Weights of a small transformer language model: 6 heads of 128 (3 for keys and values).
Each number is 500 + 25 x the weight over its row's rms, rounded and kept within 0 to 999. Layers, rows and columns count from 0. Numbers have three digits each. The size before them is the row's rms in percent of the matrix's.

# gate: layer 5 MLP gate, 1536x768, rms 0.0607, rows 584-650, columns 576-639
# up: layer 5 MLP up, 1536x768, rms 0.0619, rows 584-650, columns 576-639
# down: layer 5 MLP down (transposed), 1536x768, rms 0.0596, rows 584-649, columns 576-639
gate584 095:512464514476496502519495460524498541518495498494479497491523538511490472493448515514465504533506550500505507534504506531528471533510546520515494471479498504485480486528501524499506492505507538
up584 097:531522480501504516456546518494478475514491496486533475508498521520491534483481495504488470469470497484506531497546472443482501485487508499545496515469482488488523513510451537533514499499507491
down584 099:539509535396516489485521513535472468530501512507535501470509524504498489516499492513512484488521516527494522478486497492481517493471476471489502503513487512502493527474499503481490540527515541
gate585 098:530474470475522481522492503511511547485523511474474447501482508491495476490519491470533507512521498463490492547482493485509512506488527503518494482528476515515470466525493531458527456477522469
up585 098:491534499521547504530507546507493528512541550490449458538539475533495470509538529478485519493519467490481519533469490495551506502485506507531504502499479487511504459473507496483513447446473467
down585 100:473504506467521494556500507502500506499489529496499481514497472503461476486499491438518536450462492473501540486485480522495452494540535496559505501488472505523498478507422505529506469503468523
gate586 098:505502522474536532521483482519473495498493549512523524507472558501542488523518503536480507503463489521482516528479496533494490507492506494507477497503524498491478537522520513470522509499521463
up586 098:485538489529471505504461500517496513482481535488518545491459490542492482489481493509534519468503496507462490475453491530482506471470511494504510514484520447514564504495482488517484540476535473
down586 102:514482522480448454499532516535520513485479491474478459508483511514478493542507473551508478517518506543496534501463490548481507507441508550515474513474495476505478528540517467476493557478474491
gate587 104:529491551488496522482516535540476458501484502486537499509497511502521473501448497453535502520500487481491491500484495472512496483489484516520477529531539499534482473523472503492480493516468537
up587 102:507469487508491501546548536535528493476484458511509511549509506489502485511532469496507546466523505466496538462522499520494491480503515492516500497518499514445502506561521488534540523536501458
down587 095:509512537527480481460516502478475507534446488482521476471495488552490483487492486484531495520530539508483469486489548476507497472502485496526506526498493478571497492467535512522477509444515531
gate588 098:514543554521469469470501507503500522526487478500511507511484513506515537503494512557493511518481475496470503456478475480494496552497483492514519517541561513506518496502519520511529499486466509
up588 095:510479460533484516509477554492497493523462550474469475505507535531515513489441554510489508507488510502528506464508515496466498518501532484500523495502490512499523502503489501504489473495494492
down588 101:497514488504508519511450515481516477497485499521466496519430542488493546503511548510495525488515494528516449499531513488444521538451472493526492487522502507482534540513482482497515486529519502
gate589 100:485467511498472486508529504488518479456484483482483497543532510488515526482517515483498517482520551515505477509481498471462471504513541485465509490545501470460513457500517488478504501520479511
up589 096:496498505517518526473516446507519449475506504503532463481485485488504462529470515500523528523509519505519492487490475466491480468523534554482516459503523461469483475486470511496532511488532481
down589 102:509502532523524503488506494527485519484486464491479485501488517489486515516503468467479496459448512482553503524501494482496493501472558505466499511544485468480524512508492508503525487492486513
gate590 098:530519461470554515470504489488501485536473513545488504557489470547498510524511494519517516525477506499486480463516491510475492514535502527520488503485510485491506516499510500444530507475562454
up590 095:504494529566511512529484468512519512461530568517520422478500468448493493512488485526483500458504515516520550486515477530471547487487523505512519528509468489479486501495473514509501530477499499
down590 100:514507511487502548515506487515527513499516500486499525492480556471486539519531482499486479545533503505468501521472506509511534535477519499496543516475512496500509484529488482549510503442469534
gate591 096:519475460485533508483482498485481478515515508496486461527507475515517514526527517516500486523532526515478470530513521496565476506474506544538478453485494513508527492505465544508496495536517517
up591 101:535504518499474492505504534511532481517497503490494511521488488497481511501496469518476504507473539496480520491495500507517510458505459497438449483495523473501471454494481511494561506487493490
down591 097:492513452492501504509538465459492505494486529490481499466500528511490524476502484519489538477510493482507484506486481537556496520509488505544480532536514479490498480544529526481497460506525488
gate592 094:482536546508548503508522455487523516510519495500465475475510524480496486507506511470518506535459503523478467455493525515462502478508488472469457480505502506484510494498536530492484511528469528
up592 097:459503517499482502507462484511463486542503517535497500534509492476507477494489500469504482512485535484512525471486513499456467484477522528530503488503508518497490515540501486521508499503523557
down592 095:508490481492493526507453498474441482535506564526508484490524491495507460483508559493533559506514471454564507535497534511488537485520557493529519503498552535515469465475500467505501527478504521
gate593 099:492491514505477488486492492507523525449540496521496488481535519481483499492542524517498496444464490499475521472476481518515486526440504485553499513499517470505489503476520482504524505507466450
up593 095:501524523507535511486465530530486468550489523517531522448486542480540487491521450498497507465474462527496462473479491498464522538468535502485488514491564528510510497445501530526492528485510538
down593 100:451507460490526528477514468525511489487507512529478502503468510493549505499534517557537501498482453502492464517503514473489482537511524507500566442521533521531511484493506514499542514480485526
gate594 100:488521463510538478514489480549499495550478515490449517543533496474460513494481462528463523514517449512468474472506475514534465495487541534516483477505522521509450482517461440481518482502495499
up594 103:558508504496498454521502529516496487432456459559458448495496540523476516502504498462557487498510449496509488503495532483502502530511533485518462535524484466470523459530537486505497487524461486
down594 097:550497476503523512546560517545491476459518456474545509459508515462478518505480516494503498511467509534496515535492519492512483509561448525461455471493543493455487469534504514537516527506522544
gate595 095:514515548466463504529480460502447508486457480523505515486532471490488488524480475499513513505478504502465483494521486518527476486500470506522499483452541491534497517497527536494470532496500518
up595 098:512504526513509517495509510477495458494483497506525509506488527522459511517482467504525520493470467522536561496500529461520469484489537489460496504460506482488464453493525466506456533482512492
down595 100:497466473529472512508503509496527535514491482516533518526548468516501509522504505468493524520512463553489448516498486502490515492502509500552499513484471492489486488517495502460495509514505524
gate596 097:507540570538499487517492558499532530476473475536514522533516493509516494530510472510532508535452494535549475487490474514564485476533485502484455482464497521488472489529552485449509489446539509
up596 106:483453522515529454479529544571498489516524479501489505479477506524525498547498478511484478478508507488488539484508477497502442507499530519500450493463483548515477478492554512447510524496533560
down596 103:456525522510531478511481490524560533486512476517509471486489465453501512501482528502522474546473476487524482490541520474455506451504514518528496519503509496488491508490507475515485530524523477
gate597 102:493490520506521504523515527513511485521439493488485514482469487525499461501504483527479476495502503457499534456540507515544459504504514483482492501524501484512527505517506521473508531502511532
up597 100:498523467503474523517462496484528499502471499491520487532539492516546473465542482485501524505504517495519519528478506476506495532490503506475504510515486488489494517503482508520515510518513510
down597 099:561514485481544530559481516527458465485443467437471484508524546517503492474519449451493531526490509513473536499505479503480522475528523515533483536532529481484526531514477501472510532493517526
gate598 099:489534486516510478502529499452504488517501433488544523513495475550497505521479446517535498492535482473523494487491497495489436525488457464469491471511537516544532462494525521493488502468441523
up598 106:522497502476468477486511468485498542503438540508523473510536514528531456536507483505524486498506524549500505519457509498488516498516504511459485504525531459504489528493511459494478480500518470
down598 105:463484507485537436533528501460557505532487469467503508497473487485488505513501503509523486486503457513516508468477530511499497524475476465482498489459508516504518482506475475481451503490527563
gate599 105:487449504505486526544466453511465486535469491500476443468537473487499505482474477483494484476460545491517488493467492485544497505477511479509475553492569481474497529464508511517518486511513540
up599 097:489521472522498535531435434468547491534456485514503493480518502511533437493482484487481500484497466483540467504488479508511519506488482496518500492507486511476499505433494469485447510509500502
down599 106:498491523487507495439458489472503541514495534503458505486516504519483484494490486474486488504510477516548488457503486500573525505483492490487507540450544531513487527475560449528504527511469517
gate600 102:481495488450483463494529492498484547506483476495472539505458531476481544484510485513462507501471496496502468517517496517452496515519485552494476508545479470516511497539487481486452503500474458
up600 105:506489475485501514496476486475475475498499527515544517511481520516529526527477478493506521529519537506530497521505480504493505470490517469490490484489493515496502462434508489528528475523527520
down600 099:472514544539521507479470504479505458487503517499518500507494490510499549561485461528480498469535503526494504494468492489499405518532506490514522508522508502470519521497528491494461476512552486
gate601 098:498446512507531528499485449519510489525522486476465466470488532471507523486504555511513493459494499499544506500500458557511500534481465500465548506514465535505539488481473514497555498451494490
up601 106:495479488492528543505504502498495511520537484515543434477465517498507505535482484505550544545500513517496523506492481514417493525510476505536534499514466480501477525494508474495505484492488537
down601 097:471530501488509491503477526509522476528487466466486508482519470527495479533465499536515467523508529535518461513493569487489501511477489520475522519517489498516499463481524471527484504507507511
gate602 102:519479547464480515510521510493483508496499487561518542513525510458531508453501490486466478477435504480525526540501453496523520502509461481480518537485484488473521523544503538506529515507511552
up602 102:509474459523460496488487482495480487470445472517483504506492487526508507527538477498484501512509526470528484533500467476503471489506472514503469483509474456507497500510550520519486460564468491
down602 098:472508473499437531526483494480467427502459501471516535522484452511492520513492477465525503476511471531492492497495501519495488485541519465473500477462492481535496487495507502502527520488503459
gate603 101:495518476546463520487504482506539523544539512553473474480520534478485492497497455511485490500506513500509509505484522514509490500467478509471490480482518526522503486455504522477457483517508474
up603 101:465483519532512504492519494547523507513455497532514480481524478481516491505446512549556504478530481454507530544484474478471556485482466529501511504553525478537477501506552474447510522499522512
down603 101:510525501488561486535516512492508540500507521481485483469493502501496460514489533440551530489496492536489549510509462501503492517507514474486517465521456498462539482483519535501505524514488483
gate604 099:467469468509471507482519540506519453483474454504511544476495528503505520477522484490528501497513501494531474523458545491525470495493516507489462496509550537538534492511462470510499479445494496
up604 099:489471493483564467501497510492513493527483515558539483517525494486521451487480476516490499515470512489487496523490530508495483527467496495523495511527494516516535502550517482463554470514517493
down604 101:510474447495562491538536467491472520500466544497503467519495521521491504503505510493476526470439532473453489466517517518476484511465487468485495485545537505522483520499526484484509491469484501
gate605 104:469553493515546493496498508447462496489502500491478496465528518509463506495477500531526521482478473470475489486501555507487500516448533527507494526479520504479484496501507509545488500473493546
up605 105:526524473515489492554458488491527480486498536508469446522475483530476524504494506477555498498469487496558505485490574495496495513526505484532504485493510495476490507488511517496515500513487490
down605 097:468490523475519467476520506529483512491453501483518434519470475496498445549468460451492490511523517517511502495511489523599496504474471529527462516492518531515461495493494472500491486499502458
gate606 107:482476469459490518531484525474508512484484467512506528489504545479485476488438484481473501515493543499488457512477506493514500454480526558529484463511506517477528476523494503548490500505525528
up606 100:478526502528515502491465436511491521477486511480483491522512530472486455494503470509450485481477445511551486484490522479491537481512534513480497501490471534455510500494467523537521509501462518
down606 105:472550521506564518487515477506497521510520487520514472522544531506491510498467481461521512458488503524534502520479500544506506508489505485485492502504519504457527498477538499500480515466573516
gate607 097:547513496512479511490531506513532474467533467504529506559542490521522492509553512517490551490524491475496535535503517491510492494486511515517484476502490508498533488520527512514474504525536461
up607 094:485582493469517476525481502495479522503486516490478487518541524483491485527440441500498476511458512481486499494525484479463467520528508483484454522486524501490466493544497478505509472486481469
down607 100:475528498503488505505444549505513476473504503515487532539508497473507477494517469463570440501504512507495532481521492461543563530519511504505460498487506511500479481464483493500501477514495492
gate608 112:471489502504441512545490480483484522432487491498515492508520499522543475500523517529492469497527487566474527489488493492537495520545534479517469486466484513541472474515484523484483490507482477
up608 103:499485469501462558525514503471504484474477509497474488493561512502486460500493514503480532526466535546498518536486444550517488477509485490496493454495466479523483457512507509565513509499481474
down608 109:495534480506521486442520486510475465518477503485517523519500486485499455495455533503496493520493521463487466511504505488482538470470474526536518527525521497473520532447498472462475499470473523
gate609 100:522477499527580531494483490513528535524523515555498550466531515514498489477497481482489498541506498527523482496465482525496463545498531460569505560513489496491481525477461488507524496518497523
up609 095:454502551564569497463490496529477453510520499498506549478500476498479482501523500527494568512471490497521472505466523459539494468494495461493481510522499502493531519493465472486481469530473516
down609 100:488495532476504481495505453518455478507502507501533480486478506519539497505488489465478500535486569509476507509496481471523509515484507497515531461504475516516468483500472512511493477535510492
gate610 094:475525516530499492494459502487506510473497466476489516503466501499530473497493492461521462486529489512516566503556441477486475547456457472516515496508491501482480517454489512532485534420493482
up610 097:521511516501501477459489513474534496502529571492506511518494483516551470505475474517515514512473492489479477508517534512462514500483510442488506535524485486513489544526512479503444532488482492
down610 101:557510516427499508479505499438538493526477534505506481514525493512552515510509509482512515497483499458510516491535535520491476515499510494478513539508495477476510522509535474509440505460482502
gate611 100:491524479512501532580481543502509528474495530526497533498529471512445495518486481507477437504505494457505499533477499466491548441527509449492513453475491509510503481524526527478477479489518459
up611 102:498473481482509491508545463484456462500517516498504518464483488500517468601502510509488465463506473502534516475519482497555546512480498502502463537505484478533489482527524523499500491528560454
down611 102:479549524504489479515486506506518498503504448486478518564464499546527521476522514518503458476519541490493496460510448477507506480523479484534485542442504477546512510519548449498524493512476510
gate612 096:465508513448540507517464509496465498526485511541534491527512520457521546458470505468490491537488492460500490502508478498469498519518471544484504447497501503502526475510502491516507502506520490
up612 097:441541484522520507460494517461494503543519507512509501505493511518495524428493529474511517480476542476501476510476465486523540495494509508498565494499489486539486517535505504536488535500546507
down612 103:455515482510501507506505495515469478519487486451486542501521527491491526493522507466476516501458474476505493508523478522481481509510457516528475537460516500504505496484477491462483481534509505
gate613 101:548505419486479518500519496436502481531515492493515475471536524510499537523513498482471513511516489454491433510499508512523519502511514470479503463544491518472548471468474494512485548534506563
up613 102:486490449514492503527522458490506541491456540475532514514506468524490494493480519496473500503516526501484491495499482507510484467471513458495515494493507543516501439454520473473511504478532478
down613 100:499498515476484518482524471509481543544502523486541547530550487501487513483533520461489504530476499501492526509476502477529524481524525522505502498454518520499452493518483500501468462451519478
gate614 100:474509446566510499503486482538522534516497545508492497523446512479516470518475502487495498488498521491488529502530491485554480487538422487497487488480545506477519491493481512530487514507508468
up614 093:470449508477497545488472547500503485522459457481482451484480511503515512545524479500529521521468531509505498506485489531533522517496487478492475520500468485498473504520494513497518501506516505
down614 097:436487506492512541464485474487477496497527518566500484485468464506527501500506479519513464532502509512490480489485525525490516518504499517501518522532531518484505444498512460447493511466483497
gate615 101:506483544505511528509483481498506543468502470491504555488521472500533507493509519510530487502528513484472474490499476499484503513502478471554457458476475475475536531525537539513444474454517491
up615 099:500526550456498482510564497479476503559547515506431503458491514480468458497498489497480490505469488476514511502495498469490518486469488475447481483461489487537493495484537465463489516495472465
down615 103:512518484495520465486516559501505486521520461477506484517504480474490513513548508462513520495510501490528484525487497486517473519482507522480518485519539486477519494522534468491540500464481520
gate616 113:460498503486493471501491505487517490498531499507462487470526490560536484502482441535493478531500492483490533523536462514497545525477456506501519518454512493503443503486506520527500460504450463
up616 102:500445500543493511509470471533529459508502486547495532516508494488487473464471503451481484517522479469486442509496545492527491495467502496511457515467487487536522464510515491487489519503476522
down616 104:486514521496513454478529504503531482531519520547489530497534514527525497482503468515471497498439488516526539498542485507455523486482476489493511519504493512510468498493508517486482510465455485
gate617 102:483491562476471480465508523512496495514505510508478503519508501467501533500521475511474526462527522487481503467505510487490516509494479486518515474518519478536488495513450528484505469492518452
up617 108:497512501492498489507514539492473513496526517495488484458526485486514491538462514523492458543435524468515526509495481516477485521473523491489500523483482507485515483511499498481499524479458527
down617 103:511530512462520537509498473517492488455514524495449501452521501497508496516492536471521439519483494496491532498509500478516464504507507498546498464525513510514492482514501515462470514460514503
gate618 099:472503500523503495506531520496468485529528474511503532513565491483534448556476498527509481496484526530520467490531540519510515520512531501515480513464489519495469507477503479508524523474502484
up618 098:465518462533493527482508535510499522465504492533532514508510502529514497506538527471509475469478516508488517491537471498505418505555513501525509490495514465481470502496515479513501528501505478
down618 098:493508486503463537525493482473518514520479521505509517521510515491521484518501465458512535513450485549503463544532464466544482479506497542513503496465494486502460530453522493509527525485558485
gate619 096:479549471493466499487500559448492446521467498476442526498534427491488512490518506532529470520517488504513483518500506509505529507499514477464540529519527526541534516496507542505500520491488512
up619 104:510487516533489475495438527533513519449539486493523478504484488507486478495480452404484505501545477495467517474582521526503542486492534509526519502438456458519547559493466506473489499554519524
down619 102:518495482463504521462489491538494484550519445495501482512531496520491499500505509513497513492505488455531514554471515547507483528455498520514433463527485527531477519531506472462509481519539463
gate620 100:491521450510526526494510470501481492516526483458498472519526485497499508492464502517473518517487487499510540485506492482510514473495500527540489448482546496503505473514515484492507490472512537
up620 107:498462505518489511501531544484525449483522494480495489548520506425491501512514497494509491502488476542488507482487506485489471507549433503547498474497487539462467531535474491489463504465471500
down620 098:499537473493482529511487520518477477468504507505492498524492517513506540457483496494510500499549534515522494496488515501511448509505451526477495510506500480471472517471515493518520537482496475
gate621 100:511456499483486549480512535473476531481485514539490474498496506525491452489507525489486528568455477512486509508547532497502534501473497466473515509506485501462475513510498486552523534492500519
up621 103:483512481520571489512490476541505491484502478514515535502509484505510536507494536467533553495544547509459487541481538530494529562526545521516495456481535477475534469532487502478497530523505507
down621 099:484505460503535491501485517508530545457514520468469493478467488493471491490523486528527488472499504504547465499502454454512505470436501503500504531493504533534510506482538523472482455527498533
gate622 099:574511546498528481469529472491507480453503494528455513553443530512532480472500527502567474534497542522498506486468482504541505484513485465523486493511519460452510494454511501503511505471535504
up622 095:487508522515525535494522469486511509520528530486486488485510490522505508517537525482514473485480538517487503481497462509506469489558498492557560475540535496453517509462474492496506494472522490
down622 102:506486529515528485549524492514501521524470485465485512489532512504469506512518513465506492495517486521466467497503492493492529491522512471468526501531480433455486512490498536493487491499528505
gate623 104:476531472496465491460508528481530508502507489489483524499483499504500467505491485487514523516527488507519542479477516500508535513465510511560472538520492551517499498557512541466472494504525455
up623 108:470500488516494499517494494524488503488509525538480490506519508489537538490517491484521477503521528493499512530556501485520471476471506512496488482516457491481475490505494523500456536484486485
down623 104:555471521480503541482551500490483544464493521515478482506505560494489496508491496518503470492461524484475517476470514493512466484475503558502513447472497513508518483500521569465512495503499510
gate624 101:547518466448510527475498472508489488469496516516470497524455487523474460469503503483554506508486496525509472496494541520475519522487503502517492527520531513540485492480551533493434488536461490
up624 103:479498485508500460531504518508497486503510482528551525495516504455525511483490529480491521553442489528463485543489496493496511558484488515514494479498486507548494508503494499529474484473489463
down624 102:517469516505498502505510516512498453566492572460473486527527508489472522454500539480461471490489463508509502524525463523486484516488489530449501471529443491499496485505511484505473499518441524
gate625 097:512526535454473505480492458449468508484501490541479514488542515516510510484500508492518483530561502520449524467499480452520534532507526482503458527517515500464536482504552482534521447499533480
up625 102:469462483500489483496532513535478457497466506507510501473481510531480456503533506528523479496512481470508488495530478509512499486483501518512486461535454482466514494488506502507462481509454503
down625 100:514510467496499534504497483519459445503542504504475435496518513508483531462486512504546531472480495469510478544543470498477494507536509482501490476530485511437510519539525505501468504514485497
gate626 097:512479496487511486498510462542505472487529454463495502462499494481491521538521504464521496510475510498462478491516504518499485486482459516494485514478453480482468488451508495466514491524486476
up626 100:480497509481471534511538499532470468486468466524532540579459511486496471490516522536520500506525548476502470468530467480487473476482485511523490480482525498513513493518504492496513504478514491
down626 102:542523503465490542547516488520483507498484487476489526490487525521509537510473481518531515523486474509480531495493501499497467533533565533539480485465511496485486515538491501525469537505473495
gate627 095:490489491531485519498527486507507510518448488514467550459474491522488526498513514498444523497483493504508464515489445494477535419523503503507480505478501478494481507489497534546542497480549498
up627 097:504530521519514521528524504529473501501495505514499502494513484505507531481489520483518485497435511520540473542514441517490533497528508494517515518495515522517504534453503566503477492475521482
down627 099:503410506490500510480482548488483505525487459541525449539520516489502521517530494503546450530468513531481484492521535550468534459512486508489498473482569499548509552485493560524436532479526479
gate628 100:525513481496466528465471477538483529528457476536465501493525466538485487505518513482500465520505498482519523472480532493475481546487511515515439538523493503547494540506492444536465513515517528
up628 103:502437477458530473479528513536526501484506475451487487446533492453507472535498547505496520512508494539504472474483518534527475503523484519513491512512504500509466508461516517526522497550509528
down628 102:517471484525512543503483468502476509481516480551471500519514508493532457525507478510511545519490553519543493493499507501487473506507519473493481520480530525499538534516491518490518462510500537
gate629 098:439545491494505543493505527445493531469500539513491534528489504471486525534487549479481509477530502490475489542466466539523503497510533495489457503496525528491531496504499460535491479459522491
up629 097:520515486532504454517521517490467512483467490506479433491475505488478488499502498510494475525530467491468502497510521481490496508473504498521495528452479490462531492530493488522541470530462548
down629 099:541520471497535522512534512485495490519477497494493503510527494477500520514509520509438493507499531526493457500527501519525497554513517469508499487512473492483480544505489505551495468479522533
gate630 107:450531539460549461543520514532474536444478480499523510495458498498510455481477510497516516515530518525487493568540472470526481509490484494515505514546470542510440552504503537473514521500466500
up630 097:504508482533458511506504525470489514488516496541508503522525530519444515516545527499532500507510494514505525479495515510487510467531505492514547483485500459508498504502511497542485486506494493
down630 098:474475531501499542510522498493521513490459502518471488515501499498497509511555475452520484481522543540491496528518508547493434492523505480509526500499505459590505482519511515535533506469488473
gate631 095:507509459507519527501442557468492483516517488457498492485496534470500481469539490514477485484513516534514472566462516490524509523502514511497493495478492471498462469502513536508503527490449514
up631 098:446495541546535511531485462508443529500511507529549529502502457471502483484545509507477513479496482503518497461517482513485490527484432496471509531510518527478514511517495476475511505489525501
down631 097:527500523506499495458500482470516481502530454486519514489502513497518508546462532525461454465470535490522495470505451496493461535505530518484492482497524509500479504510491505468475437507508513
gate632 097:498482484514490501453525505511505479541509488507494493494502492501481476518542512490532504476460503498489554493513493501529508468538520506500516502501494469546485530540477468436482518552506495
up632 102:582475476521511538508470469497485503523444508505462476505493496493488485456488475497534487516507506484513498486499484497482458493547500538485470457498511495494473506496519482535502505508527547
down632 095:534515482543484522487482508483513476502465557501478474525512494509488443497497513521480519466456462477482519525501479481524440491483519496535521494493500488498490538494483505445505508545529510
gate633 098:535495503534498499477540477506522494472478474551504479527508496522506528483489500499498480519498499514511486490505470503530512493514561542516509485546503496506537530462505513526489493507493526
up633 100:482527499519452514511483511512491427517462487523513510503469493526466486499479491497503481490497534505481448513496486523491500545496491471440547534507479517506448480508492483523464545484481523
down633 096:492504474501544461503503508477482497497522488479509469513485488482461491525530452462515506475490519479496504495508535544501498496555505524498532556490466515515463468532478505512525469526486494
gate634 094:477525461477494508475524493471514521479475522490523477488490507520484507482481505518524573489497498477532501479530497482504478508483524524509500454526474479488523493475528510492486500507468489
up634 101:500524474482453514487508491500503485495517525488519486497503505493533499538507498500494556518473501515529493522476528477503516504544532484501522566501509504527471510507466526455536517497521485
down634 102:508491492472461517526490504485502430535519522520492490469498502510468480507507506489512480522529493493480488549523519538495516531490461495504502490503509525477534481492476482487524439498508508
gate635 102:480498500509518528528536551524476503527457530521477482509488423511526491498509529476494525470498503516474525484527504521481569480463484536462416476527500505467470496463505486502516458497474444
up635 106:547476519498537453505483519495536521492497473520476472470481513481487511460488531493492529481493520497481497520507510484522480478505517510482505496469521492530495475541435532503481513465496514
down635 102:497461521529531446552474477450504531524484507494488503501479479506502503479508517475479484490495549526485535492488505485502519510498474489515485506483519469507531456467488494500473501529473497
gate636 093:482489518503533488507532501506505467566459477476526543485509568510502442480524488550494523508481501474562512517490504485506523559474464493512520506540479513514447485524492492468506516485511487
up636 094:478524473505522526480517478492535568473515491540500511479505509450534470456477542526478511560528517506494533505480498508505490546517513516551495478460522488523508485520508516482476508449509550
down636 094:485481528528529442478503501488508475504530474525465478453491463492465521470511502440503484452531542526529512563542527530455534478454493473531550488475520505514532521488512525506502511493474516
gate637 098:505494552446490510466507490481471498493467532457475494471503471474499516503497517508503511488484501510508510486474485571443488527521491489439454539471491465532472496500482482512525524513493514
up637 100:490495505448475564498536508476507482518442472580517514525525508473484518470444456454493476483500533511429462519518494511501524503443491512457449526529480453519494520488528496437474477547460498
down637 101:488476499506527482534519499570528515478475494496508478486456529455512477490479498460517467481489509514492503505549421473511507485509518448488498502487468486471514478476546521467487513503487462
gate638 100:502514487505518457537515496528512514479554509520432502490508480525469494479519506574463491532499529492484497501504464489492483505551564471537541477532485525459500489552493487543511490481524495
up638 097:523519527547537524508508537511504501508474513501506545534493493483528508471451501480529499541472522487482495512493504508526509488534479483516512529458537520512490498461522543516483478488519474
down638 102:510502532499480500526506488491478513454526496506490496525509487544502508487470483488504525550522538503483491494507480501463506505504502519482481489521489518527518496493518505473490487481477461
gate639 099:538499510505494498512482483509513514544509515474486504501522538466501511454494505489446500487532559492509482569491457508523470470490506526490460453490511501531500542529473506464540521483495517
up639 102:471501524500484514507509478503480488494492513521534429490526545507522550510480524505500478536481473476482498491464472502482482524473481480468490516556423492519507468544486509552513444501521489
down639 102:486554519471464493508491486485535515486524532502517480478453514492500534507497497468478491508500490494453543498456483547527475483502490489494502497513502505528483510519500500514505439480558520
gate640 099:538490493469502540523487489449541510458521470525482510524519540498504477488494470533551502496524507444492513488505551522506503525499491483494506508505498507503491489479489469421483487507473517
up640 099:486510491505467487479507516546474515479570533477506473455481497493466450509456519492505472499541477512484513497460523509485476472552515492463495484489526470514484492461492560501487475458484470
down640 098:520512533500496547512477486521490474493493452455503512477512512526491477487491490516494540515476510484528471473503532478487487523553497490490548524497498487501422517473486476460527497474531487
gate641 098:536526484515482521479502487455488514502506510478525550478500510518467503481474518496485493479471489506518523472493497477526505470512510542488532525493478459516539511488555505499478473471474486
up641 099:472498531539533498491523466503509445527502512496485518464488491504476447536510497512501508480503559492466491452474523510517555491506512501529498453503523498484517474491525509468500472513486460
down641 101:473508502473497516481510490454501514525472507518565480489533503520543491513524527482517499471502503538493519458487503503465492471521478468483524448477507482490483525466512500450522505516520506
gate642 101:480515505494504498484464529477505526488513467513516507492548490550461489486452489512474466544489471471492501497520514508491471519476532525524556526518479486467510505515531518496524523519487498
up642 104:562512496507484461469478479495457491530526518521523505499499451470545494422504508512503488542523521527500508465476506470506482517476492532480544470453533483517518495465492483464504519555485512
down642 099:498509508497505537525541474489533493517511472460546486486510527487566562508533509506471538483467498535468518518525491470475474523506488473515529467554487480530511535469514468473504513470492562
gate643 096:499499494494468468516519514493504498485491473495475537531506477541554506471442495499513497553484493491487497485493523486427522517516532488508517515553534508484474539541513466525468555490470507
up643 094:536513474520512503492500504503493507528533515472477493486521503473540502486495506498495496528459509472492488519526528514509544531468513499542481490534494502513525469505460512534528516523525490
down643 100:517518481534465491480491451547488523517542490494485510479510507517537537484435520493512454535528515440505452512521477528510481557498516491544522495459489471498499496469473473549482453568520539
gate644 100:529477486501496489464472504491471539483524488472510516479528447491512495471507500514482479504498513526497423504491550496471532504518526508466521539522513478495482515511487513471516500521475487
up644 097:505501577535489470483501550549492533504492490472488439515514511496544480526498504526524520510492510470482466482501492463488464468477474501526524535547502537496521465513512468535499530481514512
down644 100:518507503487481466477483500527543531486490526464493504512522513512530512522541513562510493498527530549490501492493487495525531494494480481530536513501456529484505514520487496477529553494515529
gate645 100:510524465490504530503541511532462459543576531502555519492523507440521504495509514487523472517450500487500513472522520524513513471511472520512517487491530485438459557481526518468510486486478508
up645 102:482482515502472524458529518462486490473503537497483538472498517504481511495513522505503521524455515498518470500519490523491519549449536578447474508566499524532499477493480456536480503526490484
down645 097:483472520599503505538536520486517486493496519536526499548487544495491497470532469521482505493472489471528496525490523499590502481494513497513520476490479538487502485458506466531464498504488544
gate646 093:523513498497492518501551475482508506500516470500500474493502504462487485521514478531565502566500516506512514428483522494524491515495517479511507493548493521500462537509451503499512500450464537
up646 100:526472525522497459478531489526480551485515474466482484481520458552544481443488486542530469502487481479494514498457518507493464454517474505542496486519474521507482517500480528481561525522485527
down646 097:463525471488486512523528480536492493455467534500485477496536484522491501520496474522508486465500454507475480521483487497496472498483479480513491493537482483494488474505489531493503527488490543
gate647 092:495511497485547509482461489501500450496475458466486510477529511526492488475519526511539507549477533485486449472539494480532504481480492477488475465556486476474530480506534506516499510524504496
up647 096:505499512450436521529493473524505482503487504502500477498490488517455549533494490540493468528491502499512497526489535534518513494500502468506533499475531514537479462510499523482496479472465511
down647 096:525460505504487535533469516501495495491491542491463568508506538459476519492488422497493490512513462490545477472488509530527499494516457535481552496493511528513484518481515499508451452518483506
gate648 094:477498510491445501515531500512514443481515545499529512471505514487510476501482494490490510525503475491496520518545512468521489478498459460511495544502518562489508534533450464499474488528520493
up648 096:521537502481496500501468485515465483480501536541507474513470515513544495505519516485462532514512500487476542508493501459476469527476476462480463498544482519512495490522486503459492536464479481
down648 097:463519493488467514463495492495476484483456442511497488543521515522481488526519501477524490481520539519501515524457493507505512478487519502495524482539440488490494500496492531529510530496441497
gate649 100:481474498511475513555500438504476528517508524501480519469523495475502486519468489441463533492530505532531523463527508543549469459512535515510512478477509519508517493508556573472482540469488496
up649 102:533503525492499436495458535535552561514520505528491470476454515494501462505530505531488500516506501493531517496551485488485547496495539518449543535498512540471504490502497506520498481529490504
down649 101:523453474525489466504494481480499539491505480500529469482493463456518464499533504468522492514516485533531495523506553509490544509517502477474483501504505527519485474497462444528485518550480480
gate650 099:505536521508500503517475530479505550473490474499479496488509520546515460499523528462523497508479496510459502492490486517506526500473491545464432473516531499458507491488483497512523484514493513
up650 096:531568500487521469542441479472495483476500446521518499493465500533490526486507530485521499495481477525536471514497466457519505520461548563527447490481505524498483565492509494519467502562508488